From a checkpoint of a small transformer trained on Wikipedia: MLP 320 SwiGLU, 137M tokens.
Each number is 500 + 25 x the weight over its row's rms, rounded and kept within 0 to 999. Layers, rows and columns count from 0. Numbers have three digits each. The size before them is the row's rms in percent of the matrix's.

# layer 9 MLP down (transposed), 320x128, rms 0.0627, rows 241-277, columns 0-127
102:488531539506548520577470492553511496503443521465492486443482509527488508497497495535474495510495515469459450461499493548481487471530525502472533518485485487508482500471502505517461491484502522470463519526474478498533525503525484509560504497537497488474506493511514481501553491511516509512522506542490547518472511509470516523522496478477514490463526467497493489519512503490532502501450
101:496474506516507523519514518471437478475450484541501484490499448446535506494484521529513527503494536485484515506471458478509497515503510478473458491517466461509502498525501530490471490517502521486496490505487511463519475479500528481502553476496493494466510478498459473495497536532515472464521458514480488462490489494482472477429499488524484474469445519518480439509512487492511479522548
096:498518513504501544485510472437505534488463452489463505487448510519533485527498466508478492514492504491489489507488543433504484467508540492488524478470493512513528444495477506494508536487521521512538466528514484505508539525488496500452479486528534498470508479540450520513512496479521473533450525464503514488490483462521512491486505517524495479506493517519474482480568491463490454496498
098:496478517484473509476505499521464448464505502537478466518514476530511542501507521479534456526486482503547478486509486507500515488487497511494482438552492505493569541491479513548491474490461521506529499478548513487497515453476508499535494488499512446491519498496487521471509488510510521468457515511499455477548521506484456459508501516478500491474508523479493479475548493508502527521450
102:525498521481495527491497512511498462517482504528452479478555459511462522483498490532518492497506475486517499501503476502512497533524458484485514500505567487480473545505473515474455503480455499521513480511508519544459477525536510542477501502507489468478452485501467491532465490492463538492493503498511501495486513491469532508527498471431493537517490494535531494486456509553441490513519
095:493526535553450539505496484510493461474537540503509489486505553530541511482485489506460480488473479535495511528511524514499468499505455516491507462519495493530494506492539477531528512509545498511509501505441492529483506497516521497534536484530506529483491480492467469523454516446501512455532483496438475519493506481532546492485501501544473493496509553478490485504508527523482473505520
101:483525516496522510490502505507515483481475474482466525474506499472539526487519542518523498530531501525464485500487517518471464481501532560480498478544446532473542507505510525493501508491506483476470463428513504486509483481512512503472497491482481516499497493466510501490519498499515512546511514491454549515544498496520568509498506496468501520535502510559542481487523485476548486541447
100:532524484483531538507467507465517489517497563489484459484532491514478512541477578502494515459475502530531507498514518542463507514488459526490508472454516477481485501472478496491490541483490467505524498477502453503496520472510499511506523506545494472469498490492511521500516518467465498540479558515513471486522500448516458512498482509522513550511511491521511512503446530463520503521485
105:481518483545520488559496477535500498527511502528509524522482498544509468553431496500490447471480511475534496498491496523537517507481488519512508542505501514491507525505509511538515498481500525499527442495506489564515507503493493473473486478518510471485441521522463459526460534487506515515505489520498497523493533531515471533514503541517525477480522468442492483474486506493502532506543
099:513464469507507530489506496499503531487501512495524482519482471463522468555459565468527517495498525536520482475527513547520529496497519514473514537546510514509491503518530532471496496513509480454513500504516508472495488493533474475527546538537488454510465518452488498464535494462503465509496515459498501419511535506493485484518526502538534510492515481505521513503520464476504517505473
106:504539526516568525470486501481448488507468478480526498534526538532484515485535529533488449484464473529489487494532498460513522481472463473485482548518473505527495464495490505544467481537494534477499465467482482528462507522517524476509462520502530498498445467472504502530524516508527529478490509533491494483485465504539506476475510508487512488486456489529514510533479510480515503480526
102:466480480485526508512546528519474444529454450504517496498507547503492522483498527485556516482481501502482508478537497482472474491518539486478513475501490547487491533572486462508517511514505558492496524506484505506504561495463496489445503535474504511462527510474530487492497529498516536552521482499481483511482486486509491463496524521486499485547539488493486505495501460502498459521480
094:472513509501523507488499498526479503550517507501510481460518480514538522472520495515517513510486473468487504472551490527471500480510515486490475494517501516534484498508528501494516490498521489542468523494515538413497476497521523471501446509434481498493453470505470506496441500540499499552516477485476514535494519502480474469489483505509503474438548535516525519469481466538524505488488
106:498519522497477485475492521531488543488479471501484515531508521440458537483521547525472505539481471495512433477500516491473484469517510492534534505510516463545478537517507539530473485497502498479538517519481492504452492551515503519491474465512467567492504552492499494466496466495535502491519503478467526493502503521472506465535494467497499479519463490498510475504515507480473466523529
098:479526481509496475503507513488464469443511485514541489525508533474466465477493574527527506500474543474501493496464533531509504500515503508528560522496524533482491508524446528495479507475509517439503515503548533535479533495491494476490513502490517505509501487483507482497483494472515496499482475475480511560521530538515482470460461497523547469518510536487507501456462521477512508521508
097:485529488507534487520535512487516511448535510502496468479514500515512510487496492522498554507499529475498450535499490505520533511552499456510528527505531484540497501513506485537479508521477487513505560488536512477491498530509515532483484509527564520487549525515537503444495507544520500517500464528468540486483500508479480498512526494471449485498495572461530501515488505491487527531479
100:525523491479513530512508458504542475506504494484473527476516517524470504508503524498494453508503500514499499486485486509497449475492518479490527499460487457510470447486534506528480505539502473460453483488495473518478529535506485535525508474523523481508480507492494504506497510489477516513508535505511605493496482492515527492496496516509460494535487512484552568494488514532520517580492
108:499508514522529524535535549499498496481495488503465504514473481493521482477488512531522470496544472485500493478480523496542484550518482513504534522478464501538481477507548519492488517484494493452543477560494538524517482501513502515441520522519493516478527557485533504489546509473503514527489485553505518531467492469479492508507512545473475530503506480512458498486463511475536528457520
099:530516498477516479510536522501543489436496554507498479501505524525478473500512514495508501497520517510518511542503502505546538528521514521499476465470526492457541514497478542488520482460486507489469506531547513508460473500525495467499541464545508488503519492517523505550511480534525534468477504490460426517532488509520495537479503453467495512500503527472509489487538513481514509470474
098:553512506461489485518479507462496450499454507519460472495491521523464534489493477526474520534528511487513517503543548500509507466514528535539511529494502484429486492475469536479497513518518472484500529533482509513471510526499475512512525507511524486494518499484506512503500497494496469499493550478516523548524511504484498494524483413504474469537526451491507492480487510491518539468547
099:491502486483464526545528464479497499540510496461444492466536478525473497502540492501494519493547517480529479501555519512519480496560463533491525504503506479498513511515556509455502478523472519498507486461519512469478532531498495497470527511491480515510460485483482513516504502487485482464481514529502482485526527494493486433483508465541486496499472474484519464518486455538529464457482
101:494512489533526450505490489465491486521478456477490504530512489535483475493497503464532491545495524495511492504501515495466513516551519527464503480530506491480514498467531503526484423482473527521523520537487513479505495463497533503466517550531499489492523511489476522561468496490448460539528480524526494544532510546484474501506510503530491533476480492480484502540478484505458473510528
102:488462493556505507496494523482498522501514467510504477475466528475547502503501453471526472538533505490528498419508545478473504528506508504532490522482498513481545486500509532505527489507512489522488503498439512489487483498509483465476540541512507512513483545467503483510502505492515471465482486455479477501514476545515555477480547512533488538484466493515491484496539519464461488504534
102:526483457550461472481462502498530501508504512523486465518533466463505511484494522477500535463517471535500496455503485473489521497513462475510494468455438507548521515561513491493487497497524475523471485507514522525509480497484526546480538502483516469457500507493522552500515548499499488530522505468504479490498523474500533484528524473482541475532493526491518539509515556492488483482502
101:505476487535494474468485510442486528512466455524496497472535506479494541483509513516516488550452512494514528475515490538468535490524491504509477493443507489500508491480523517465487496498536527468447475497483498508490514508528481482495455531542521492488474492443538488476507478490515505523510504471462509492491548520500466533500489491530506465498470515503492468456539505497457510561533
105:561499515481529484533517536540525511492509473473489529513489467506547462523499502532483551494480469485544483486510522530486482482525504495508551538442477498476478499481482517481549492493461493498516517499507475485542546510472471479510527474539485533478536527510466461477503528527500486508475510499506511505470529499497484457489456492550473490505526481539507492477493481491477517528467
100:483456494506486484501544510499538481496495460489555499459506514520509494488477488474475506486561535455538519442476484532505516497502471508467537524477482481526472511523507482483513509509531522518544480504486483505513497507521480522557489488492433476505481503527497501516549492518485480522523508460513516500468493468527454541491493534509544492488476501531502479529459506523505485488558
100:514503502494456503497496493511519516490468504506484513548519571523509495553488506472488521482492520514500500530517486517447483557510514483480472544512483475475515509507477459477490520546514537530511501470497512457468484499485482523499456489518483473523471456521473522472544475514480523454465473506513505479507465487529488515504463507470525515501548505531514475438478490457509484479488
105:436541516481481539505536525508524484487531517474478504509479485493515522507544471514522507519525510483536519498472478494516447492493497500508461499521512487456522517474463521483448521528494523528495505515523504466503438524505511485501485497504474516537505501472493495502515539479529490531487511516512503545495462531471500447427483494479514540530434480525495526485507481480535507517512
100:480503503529454519504447510503497452455527502438510499446496476465495525490451509534526472470468490459462479494490523503509474488525487488514503478486520517493514507540522531496485558522546492527493473514515514495503491494477438495467487529484494473485527471531483521519475475481468459523472488476508474468504500471485509469477506504537466504535494547470496533509502500529499490475483
101:512470493500516515492516539486518472498505498531499490492488487467457504514498495539475493527470542506494482480448511480516479506511462463543512447490484480499469507511425538533475464487519493524505509484498526474491503515485521511513496493523469446477509518489486477506495501482495502516484502480556548482491463494495540487493565498521513500472493489545579514499516463512530551508517
100:498548512513492496498484569458542489494539485503523486527498486516502462486504495512496511482520494523515482517512523484481521513519478533504493559518487451529482526491513474547525537514502484463508514483536547486516466528547498483465472441484476499493481501480526471550524527478501526499496479470529519501516454495513497531494465521460534483493516488480514512539506512493539475473549
105:522510488507499553514469496539410488499490497542522450515533502465522475532487494520510471480509509510504510503458514492513481496525466456492479524548469521478470480504481500500452520533517480492508522512476525522517475502459499462474455499498496533480482448504479510492466474506526485513483506480499539509539538500472489494474557538510482520472548501507503515528499480509479504522524
094:478453528531458545502466491474480524489511482497542501502516545508476488500525460454536526493474459506479507511466501492474530522518512478469484522509491511534531500528460509521503504496503525534484515480480537473551486496494524527482470491530569506517490488478501535521498512502495534450516502465494457504457521544462516441531494516490500453519528503503485499513521482498488509529484
106:478528493508475515473482542518521502495495481500526512475516498472480563495476517493485496503470475463514490514484453501491517492490508502517486465478507497473541459522521473539493510479505501532458546500466529504441517551499522511462475501516439468522522508499539502464469476545499515538492504482471456516492523476489497496494522496545463518452524465466486465499537484527494510479525
094:450516512532487489512495485497535472518562562501509513521484507462463472488524493509524501471499500521521504506510525508478527502495529491470508535469512515507518486507480488501483508518465579542492498538478516512523521498495524508528534526490493520467503493503544511493497527469483551521466526501518525522519495524481458509516427515489536488506520493521489538477473530506476442485542
095:513513504473500492531527521445499446478493467522494489474507444501522554468489536507500514531445474499513470497526515526500496463495522461497541495487514530538470531501518473508519497503481513511467495511504475521516457469494542498552474492481483492513509523487489490492514472533461513468523478494516481527508512472513523433505572493549483483482508516472502496497520475479504464505532
# layer 9 MLP gate, 320x128, rms 0.0624, rows 242-277, columns 0-127
097:513486476513475458493456504490506478464537440467490535520516547548515490493544526470464506472476527513534484512498523444521493496497460453530514502512517513519510500522488521502514486527457494496506422536507526490504530471485500503483522484492499494493499501477526488510505495488474494522524503532502509457526500486471477523557513552502474534496499478475535518461451524478505512482496
090:462474465451517461520492498512494518527483557501491469519462482477553516531478536518513508511525470512557518526465524476500520514544463530503521511532494502521504474526475501463529511541581502501485501519513506496529514476466506474470526502481548512517457514504490525490494523498536465489502518501484492513501514512554501460485504503528518531461454515468502495487481497499491522520505
093:562513488502512526476498493456526508474500554496481463519493533491495487543570488481527473495479493482447516499459540518514510506478497515518516516485505528448549486492480502478500496517501503503462500528464479491519489506523495495514473513496498445490492492512488492512484492526474513513541553505475499538501527491509515464473526483444505435522451502493546487495509479527543527502498
100:547496520483494513499479486499484471487494495470508449490511514505508492456513499522541449533491520515524492482505498509489475538487501471546477525530463465499491521494520523481526502502505491512450504492510491528518487468496472484476497511554517493483516539499474455522509543524543471497433521499577482490527461518566519468491462482499518488502493468486503523535487481504530531501514
095:531486558518500478522493531501485486504472545442523521504484443510509554466486507516488487477536533519519497509491534500495486511523509496496521478514515485492529477549469478486477470474501550492484466534518514491517467505496504484552524462497496456507509495459488494503543510520534418529511527508519519510510491505510515488494530470478496497543489503505478459509485495540473453473509
103:526499519513483475522519455516494472539491492477494460485523466544518466491528479500505466503462525526533477526490479506478502503521508511528524468532478516525501489455514494510548521504535486520456489526515519443539475479474487462539504496519500511497505502469528482547493491491474489535536524468500518462495549566501515537500482506506541497535485487480484534535537521532494478482493
095:512489477460516468525526519508494496526500471520509520483508505489498494519487530543518491548541463532477492527513467503504485518524521532517512512533527485507496462477515467500476516491527449522504501469496489554507490470515520531522489491512466493491485548546490518509525477499537485443465485521461534525502501495503500525544508532502511460492469523451586506475510483459502473503518
102:471442475525563519484535528509501497485538487435477511514488524510506494425495502495500532496498504495523514513480506487477486489525503547517501518479506521494521513498499502453481487461492491522477525503507535462506514489491521512493495462525546542485527467482490535491530553498511470537538536482522500491514525459454472506538532541495484480510517501506529517541528531518523516511516
101:475570536477480474482507474508468451505497480501477538476513516510510530448511485494489504470507486518470519500493475528506460479492495520516500486471430509445544479535474479469521550478491523493450538540521518520473490483478528501490469531513533537477498533456493475538465460528511496507516511518471522488497467521510540507479505500502521507519527506493495509510513520492529489474485
103:505467548514495476496457505458493531517522510511516508446549494467491525493484477488513515503502500510528503523506520540525504500515493521503486504487521510472539494462483517485515471507486527484502475485444496516511488479508444516502453468516488470495489512440492476508463555483483489439496463511468465472538494499540487484494499532552481453518534527528495495499488463492532545514510
108:494538521482533514512475531477511505522487473490518482491503489484491495530494520431463506477485484461544476509485491457499451484498499488484501515530496475520504484442475522532535482463479541514528529529525558494512499512483534500508505520508511477503506487490484483506472554440481517432468456469522490509480513460477519549470479480516527516501520528502500537512505515476496521486491
092:502487500534499507467463519465486510457473498484480501456462517475488524519487484483489495492490517486568507536497484501558490536500475499553505504501515515464493505521510523491480502532481518481495444476506475502549466494527489479526489496495486512500577545502493517514507522463555502471433528526558529479493488530511507527477472493489507524528505504483525497526502508463502511478517
107:492528506507483538518508473495480501500463496505486517518499534529513480474533534491491504507484515464549511515511496504494472478507480543500509439499530497515496478514521530528478490433473502519500483493523480479473500526489445484519483516485526504497521497448522501435470489472476537559497510494477490494531494489530504485464529480479569513547497438522473541521522509523502519506481
099:524536499512445495518511465472497493507503505503469547458479553491458493524475491523485474493539534525491509527563495460495528470491488473531487508547503499451482497449463522499481489479507479534526529482483498486456518500518483534496520522518513544491479486477469537529468491516519493544532496510490460502533472519481512525507504529525517477503556543499508509524507501504491540508490
104:489483514491461501531481519557485519504526512528495521478498510495495525494491532500485438480549464525455469531474490507505490508467506493481484486514461505491513517507497519440498515512522541504514506491485501504450499461497484451505491518520513494499474499503490499565505484484453497478502516497528466510491584513500522509480516459493488528493540469484462502480457542518507505460555
106:539496523524516529503522515519483518511442483517492518473508483524529495479504460512498537521504504493507473516540506502446467454473479482477516497459522516546531510486524496499483517478525518517528483490499507556525507531532528528474487471493484478492451537499527508512557510513547510505464526517511535463510493502534533571523549518513524510515476507518508502520510490522465515542485
115:490523497537518468513484490545497466507451526490526489484577496547550506508495496526525465540502453514480501496500507469470505499469489465524521495544523518453499545501479483501512478476500535521490487451491530506478491538505499513526472454463460480498490495524515510518485505539480495533514508477495493491466517509498523558513488478547536512474499494518470467530548483501497489499509
115:498537484486479492490467515496467483496464494478545511488504521457530506516535515447485519508527522518512444512499511446531511498476497468458501497503527516513472477487540535504534462530486495517504527492515476540470488460451490468538515501494499484530485487513506474492524465474528495498534507506433480496470445525502506511490563509481552523495522504510535520500502531519492498519522
102:452517531560518514537482465525547493471516470484491523489442491488502488511468505485489475480497506494485521480465501489486501521482487496519497490463507503581487499527527494551503463533479544489476492475512460484532507488505549511532473520456505511490491525481473490518491502494531551496506520498506488494480509533484513492463524520464527541456495548450517482499483483490512473523506
102:527531514494522494544516498522494476483480493481522509493515500546504462519505536525543516501494504479500490538477476482522469490512472469476509479493511540534453499502502492505532434506521451518568502419470477500501484500478497514486542497509506509492497487477521457538484519492514524502522554487491473510503504484473459515510526513516544538471506458539496522456511497503529512530522
098:531455521491449523472508481502492461503525512495477565537516540496488488517507479493495542494491494500504521532483485448476501500527490514488515520519519503482509501496497471448473446468521516561507531507501466505504503499452472508457494537512460508527489538476523514516532472520489462512495465521445512519525516524500473479504489478525480466479496525485526466496509521456505448494519
099:532535524483539519529549468504483497513546473488474503517501478553469527492513498481473539483480486527475507545476461505481493455507524463520503510498517511491491520495473497479480535519491470493503456520477496501503488494498556471510454519491503543462483490508459535526534501495513516494487510510484486453494512469483482534509492462481476475495452479513485507538436520536536491482459
108:533545482497512493516533551508526497511509506511502546479511498548505505477457495517481486504491495503531474499466515537515483541504507513444465520515520533493522522496454426484465477525506465504524515487475524504489475503506520485483520535455499488531499505434456518522467539490490470502498517502502488567521496505455532527486560506467514510506506504521508515514468504515487506503526
115:503500523514490500466484489530513515475514492509483441461526481498491527511513502517517477521473473520482508497504524504499466516432485486496464481437521512493535507528471513517531528498513542510502503466503505495513491486450525423502492481466550484511481523530454509492530510510542519521509538510473477472503472512536441533506515495545500542484513513487481512493487555517536488500504
097:507508485488500502490510484505493457502457502523471491481513515513498487484505503536531481517481490478502535468447567490492489451477534522434515497519484493510522521508489503503450505534534535516483491491449484487533489455502481509473444498521514485508491484479486539557540476536472476489479489461490503506512545489457495465485514474479474499522556501473508508510505469522535517502539
095:493484526505482478452495506494470552524488564536491485519499503449539510463499524530499530512513519507487494511530489499509519504498491502518493480536517490485505449547498493528464501526463525517481516503528468448506508536455513491459491517468515531538490461487564517485440497495495490475493503521464511524492524520490484527504539501513443505489518506469484510553521484481477476506479
096:535471483546464486491487538503488507507556490554504502546465531488511500478519485506504474459472489503478501518512487513474495524476532495517526498509502543488474490500542492498476502513515488479463547527507523481478533503503521513515496494490465446501451531525512456537491517464546529460506505481470483503517505489494506496486477466454516452474483525508510486536538458503452510466465
109:484512513520513541515486482503468514514508478570530451486515534485497472572485522490544497517489544470504504500482514517520473487483471515532518485487475501490484489502518492499520476471474501466481520511462506472470495529510465511449497534502483522500514476511519477512469515516510478532542511487490526500503530514495541504481471548528509505491563479467437445533541497491506523479495
101:453493523455548521517491513512514473490487477489506455529532508445511491487458483519529493507471467500503493487480500491486438453526517525475489475557524509518493517499461505468495473445511511545474494490558532527525535498500541487514488479513477470544499499478466539476512494493484489536542499504517457528488503498497497516520485516460494500490489482525487541478525530532513504519491
109:537505489503491479490476555493533506499505525559509506492533489460485495479489545539468474528469455455500511443493530486523470514484477512515497502499508508533495489524506490497517488523484516503456508517486490458520482508467510472504523468532477495459452501517506529503517504519512517514475538496430492508508523508534509481524528481493529480549522473481526486552487528499510479568520
102:527512510518550465525494508495500493545502472504514484474484460521515475466507526516516508474492507541526507483544491534502476480511554573498514513545488483503465491527472489488488511527488481502485508527544453486487522496536476511505509515485478485509467450509478512530521521466522499480552485503532531473488471486556530481524485481458534478479470480503516469536477512534467478516495
100:513498555522509521515470457484490532455492513486525496480497535473538480485528482501481504518522563521543519521493529511448525445492536498471506472532514506505489485502504512452505476545456499513504477473472486489516466498510524509485465516531517469541490521456516494501489510529474541511500479523442502514497493465478530478540520545512527484479505493514493502486459501514527488455518
085:508470494481518525505457519455473484494530476526502492527470490511489497482541476460566526504510445511460481479531517517508550518516527478472483517473493514518509493517498474522498477506512484500484501496487483519540467494472490476506520483471523539460486490500473506522567504498491572480485502464462479519524511526483485494507505460470523513539559504499500506501512458457539519486514
097:484481495521475490538458493487490459473488507487491509513497500470503466478498489505498477528530487509470499498467468520503488460545458509539500505517463515519500505534491538510512471527490539483505457517538526503464498501490527476531491526475466470499507483496503512516435473537486479481527514447528507518466467507479492490493492470464496483534440467518448451499543448506509486511467
087:487474536504456477475519486510529512535501531470539526494510530469459497501516545492469520462482507462512503480530499463493499526465465445541547503496495455505512484528550522490514513495458515488535466525514503466511512469506493498518497499501488516481534494464511484451506519494522497488499547447542475517508475481476502441514508484519540490500461515515491496484518547485521474478487
101:481530494477463482475525460481501493490485447484524486531468488496544529512485519505513502522481488518492519481512539466490524518502533499502479499499507524543481484465518494493489502503525547534496551480535459498479477506537519533533481496490462494531509526487514469460515477516542502497482462506463495517522558493547496476522508514513467498523484480480463533540501469492551495458557
# layer 9 MLP up, 320x128, rms 0.063, rows 242-277, columns 0-127
096:520481528541531532502517510508547487532539479485497539497478513483479540523508477510508455437533480514503467488507460486516549524459454523499531476503526452535501453483521501480496487499501481498481491460492542532505515544500534494489491446521504491514468520477487528487488542527503485468516520495471520506493500515527454497497475487478523487517499495472519494513503502502536563496541
092:510466505537474503491485467479468495478519539483533474517488526533488453493464487532525463532530520495537459474502498513516473491533503564450477525487481480478515474489533495511505508542506534455492480553533512501497502493482515477520541536504533526501530517503514496497517479500497470468498478443497475528512520461488524513510537515492494497495457515514500523470496537503526542445489
096:508531509499487494455464500484513532490527524500489485522517498535476467485507527474515484502478468481484481459490488530484513434501477535509477503507520507542513507503467552485483499537479548539534508511528507470453520553519502529479514488458493480526469513535490484485504479526481508501484483495520513527430476486484501495519446528486502545494511500492467482536561517486492470535504
106:476486490511484505543540517495546521496477439474526526504504516487481512485517487502449539519489548495482529522522529492488495491506503498495496471470492507452499471496491504529516529484523495506485474482548507519445531450471549500512479496464509527503517479496532467475509469511487489524535520512475516533456504518450507507501494468507477470485503553525486488468544428475509513514499
094:467513481520483458467500511482480563516523470510539491514531529542475495490469488519499513482499472542503544510489527512516525485502467477509552492477539512514492529515510483485539504514540497463488487482475478518486480519475479483497538501482531489517510539542538524451465477483488507535453539482502496507546489427514508461496508484514533522504503479482467476492490508463477483488525
101:523486506458451537514484491486495510482466458543503533518473541496537509469545517510485513468468500557490460481486527489502494492520492523497522519504442477521468500484514568499463526485496535478510518480476471503508505453516534493458520551501474508477515439443506480500471494484509471498470507468465505493507484504500494526522505535472473499494472491478522511466521520496482490494503
094:481512510503494527484511500507434529525502509483497469538452494543530486496480466499534499505511524497460507487496524491539521501434487430527513482522470497518503481516459490478451527491456497511462481536511484484466517506496478498493480501505499533527524486499569503480523513498473500517501438459520527500488502505450491508457533493530509527468524496493496473524539512478513510478500
099:570503482528468518542501476501485480505536489499520511489483509500470489498483512537509457503486550519470492496504449519520540486486506510495511492527505515495486527489490516510463493509495457462513473535491495445522509534500503499533519491478542444504506492561495489487490511476477523461509473518484429485513501427465500491511494536503493513540473457497522515542514525507474499515526
106:510508483478516538465476493488509485532487502521503485478512496499471501493432515485495490511496507491539505517503471491472505509494498536492472471486462482536517456481467468503506497488472517520500489545463488538483524481504507495421538500498486526518535484482529465496495526539511543475506524514447540520483497449485521484490487522534475474546540550467481478493495536520525507483547
104:466519515496512550472483478498495507473479509505504515531413492525533501501545499518459479547471525474494491460529459489461501486471491450525499500509493495495489491502494490478502470478509525528473519538493475527473461542511528470513489527480494534514497493481533507525543529513504533476490520508507490523451489516513555505526476505503507509562501497519549468537502525538503488510500
104:507513442494442558533505499504512540499435488544488507520500493531521515531501487530539467478496555503525491494498504507488501454501463474469513504457513488485490485464490528480456505487487489546499543509474503527482517528507526498513531538500482510524525538475525500477493531552539485488497503488503533518521515546537478483475516481481489515516466488502494510477507486478546510480540
093:510511487429478486557487487502452493500499500513542512547479455503478470467529524517497499498507548535489507490478470454499479523495508492484518468478507455500561482499520471489504521526509484505533519499476463496468461523446484503498492545528546500499506473523528477521466521456479506491532516504521478463497468493520463504470493501527518550506486489500494500545481508495512542507504
110:555539496506479497494478535489463514531503496498473508483512528415481508487496526491522519519470477457499470464485487489465492504482495524499529498513503475551527496491480522500519494483455501507494504535503482469482498500515487475469494508516470507507526460455490445505528467508503504517465543502519480488515427516516520497488444525508480506465495519473462480487456475498500528532453
102:482481482488496509503525464512494500525469532489502478561524482464533527511458436467512460473517506490512499518478467491477493463509506491513476480543485505536501497509552476548433508472493500496530481499482483526478509517515523489523518497487506504471502455529462507531463485473522517461488506537443487471509471496471495509505499521505466504489505549557488476494543537518506503517508
104:512501494505507534542469512532528509482537520513552483492511493484493562510512489458504538475503478530492480514488492522518503480523481487483531484518481555461510492550449500490484539536524528528483477465532501468481506523481527548512474483505484515506486519471527519513494490514498518522490505503456543491481545461513455463495544470513493470520493517481514448523485518476522510453513
102:539486525515500502495484501497490464493464479484462482516517483515486497544493477473436521533501507468529505526514528475466508523479469482512535468470494502538526500525481520532546465530494483532473492521491479490517527541483500490513499455526538493507483530455519491482511471535488521541446517462509506475517478487522493498468504504541502448485502502563498483477508507527559489476524
104:536539524479521472502493524499488498498548479473536499479519502497457504480466457475525499495506468475497508487509489527529474543481458482509478495468539534502525533491544486512465509487545486486451489527502468500523475500467480534478516524471509515494532588478503459515506495503496503503528473489515468504471483514506504461487544530519525519524517517516508514441485500486491521453479
113:486522514493515501484487490537477518558497504499453534489498513500542530473469509568485572535522460502527512491490501497480511513506482513505500497564533525519519525516518457495491464544508486495514474504508515507524504548458518506552452505492469520483492495513493494473440534498469516476514524476508537515497497489450474512469499458510493473512514510498487479472469474533519515508496
100:459507447537503510521535542535548512470568480529510490496493478492482472502501498493481451481501467504493497494465551497471504478521493458538520526457497461500472510497511500509512437495484528480525512504492481493513520510497520491532510486490539482500499503540477520469527541518500482492502479508506510507477507530516522514481507489453537475466442540528478517546503521548494467491507
099:528479479492505506467530530510486437509480502455520514484513480508488519465534499470507473487482507444482447506538533518545484485542461511497521505506516528484453499516525495476470446537556515464506497461454462506486481464481507535518483514461513534498501494482461500518491489490485491514521510483479525525525469527530476507446473474519510510493483520496490496476492477535484532521487
102:518451496519505453488529515499479479536491471479500475474504468484485492457491537516494526516489499512515514485529501551505505535497525494505474487493513494509481509461522512543522532514472466496511487541498520478488506499522476479498508484421479519483485508485472494445483511461483518517490569486503540468520455502452521541497532501511500514486492506495451536513495468518431534497485
100:504552499466485521518524481510483491505522549510442527535510454482487496491496547537459481467471493555506521543526485516483456460494496483491499485510512496522486510495491474514494510497450491486500469508526491497525498508508525484505491497477463513532518485555489551502518518510453545508529518489529513486519510481470484538477462479484482471515515465486531480553481466501551522511475
108:508504508439542457512513473521465504488492507481477548508501469552520474493507506511469481518501457519524476470485528489488476517477526469503492471505494458505462489492517508484502506529500461488508518506483548457487518487477486497531476518534523523577514479525537464493505518480467454495457472460526482528489478462506524535488521508509518476517508506534487447497458502504491498505535
108:507486539547505507507458519490492516490478544550497539474475545492492503482493472519481489463529461471505457469489476493491527462459500485520514467491503509548480471533528476508512515502522533540538501499518508502522471497507493513475489462492508484547517469455500521503531513525473474503438493451505470499496512505489496456507542546442527507498505505524524490507492528497496540493467
102:550519481472516466537534566499509505520511473538481470519524523497514456512456498536498485491511496459527509465493551503499480481523519476486485526520493461478537476478497521521525545507516475508550480503536451470500475537492481455524493492485499487497490504486487504484500498541501502526474462496495504529537504488542523500501464502528484471472497469518509484543462478471448506489466
092:461481485511509452458552541507514534496467516508550486507498484472563544476485504504468529505562513489516530489553468496504538474503500521488555483529502484461512479521482508507431515498477544530494481480510496472516478497462514482487492512503469474520513475510529549510528486521500467473491516510514511510514515491485505503472486498526502468473481515485478478538481464483477487510533
094:544533493456490516494479496503534515485489460500466497527488552465476487523483508483520484464488505511497497538495507504546498476500535466452527510437498474484526521495487496501552540527511472497497489484461515466481512520500493509488528528520517469564465493559492525466491550499487511484472512496517498530525460491490528518512479483471553499484530490499537502478509491529504532465469
108:459498490531523485531489510513520493489550506489494505492519487520470475528507536487541454503487525506454468480468524506487494552513497504527497531467509551480504479536501505529508522483507518512460490525496504483560496492520494501567496560491515505488528467519464472492501492513466488450530516473506492508486465488516478437450542527504511520529498487500512450538493484502477483491519
101:475521522527526513528473554501527475482488481492545531484524516464450515504446500513500488503485456494466495533498480540495479478504503490506531477510472530481503519493466524490490511517522518507477479500475536507540526468491446519506482515501450470504491437504481513461488500471481456505560481510465458528489546496497480448508509488491481500509468530503479484480527473546496495492517
100:471491545509525481479519506512481458499483490490505474513495555511515475495484459475477504479483501514495467483484491520493476466467481517517471540480528509511515513522503450537486514506499521515557492512514482464558493524512522558472480524483518497449501471519543510501543505483466488462516495513514474533454489523455495447517538499524495489530492475518505567465497485493487504476515
100:502484515490472487482480463482494513496450471506490507528482532433499459500508481456492512465496567513507470516499521490487517448469526546506516481507514555523491512508496495488529499464530474516481487527493533505481511486497506519476508491543477531495504455479529501451459515503517540488471528499513511499469527436526471530494457489486495486529515471438512495491512505490519514466493
108:533497540483508504480507510509496490449499508503476501527452470505501508508503550511559503466474532489457524466537504500545525512508472539507517511502477490488549498509539438543497549483550517512508491478529528519467493511474503515520512501507464481497526507502492543497504487469496476479455484488473470497462539515472499480484471482489546515469531517473484520486536523488472512535531
083:540461555552460519497488483508491497533510497537494518497492533480539507485441483506501468457491488488495463492437491494480503537515517500481478483520486492511483528558499455454496507490497554517480553485538525480527512522519527520494499512483516510540514526478489523500460481527479474489495506549500447494497481536488504454533491531479471483511497486503509487474540491493476504503494
102:509477534523498496462500505501485488530462500531481512516493498458494523482473511490477461541492479527502500473481518491484471506483470539541483459495476515474544475516502498512472496499516499509468502500520509466438500491501485493527501530472460507530500464544529515456429486561496498513483477452468516481453496473501505464469490533494527480485538500509469479513537509491483444490472
094:468470522529484512531504536516479492512538457525522514479504506505489469515501503490523516482528488526477476528488484558484494481541513503488474518476543472488526497464504509532466526498510510506514493477399489536477458505498496531493522521512490494487487534545504529501487461512528512499464526530480514527528557473450497470461496494507500491539506500466471502479486485495523489488553
090:522453496455536543481531545561510492502522462499524478493516496491517496545507486462480520474482508449468496496474532530479477465516521530486509518466525485477514537498531488516500512515453486521527529466513494489512478486540498483518552502540495489489482510505493528535529498508481504448520499565512481509527502475497486518481505515499548515478517521478544492462515473505550496484497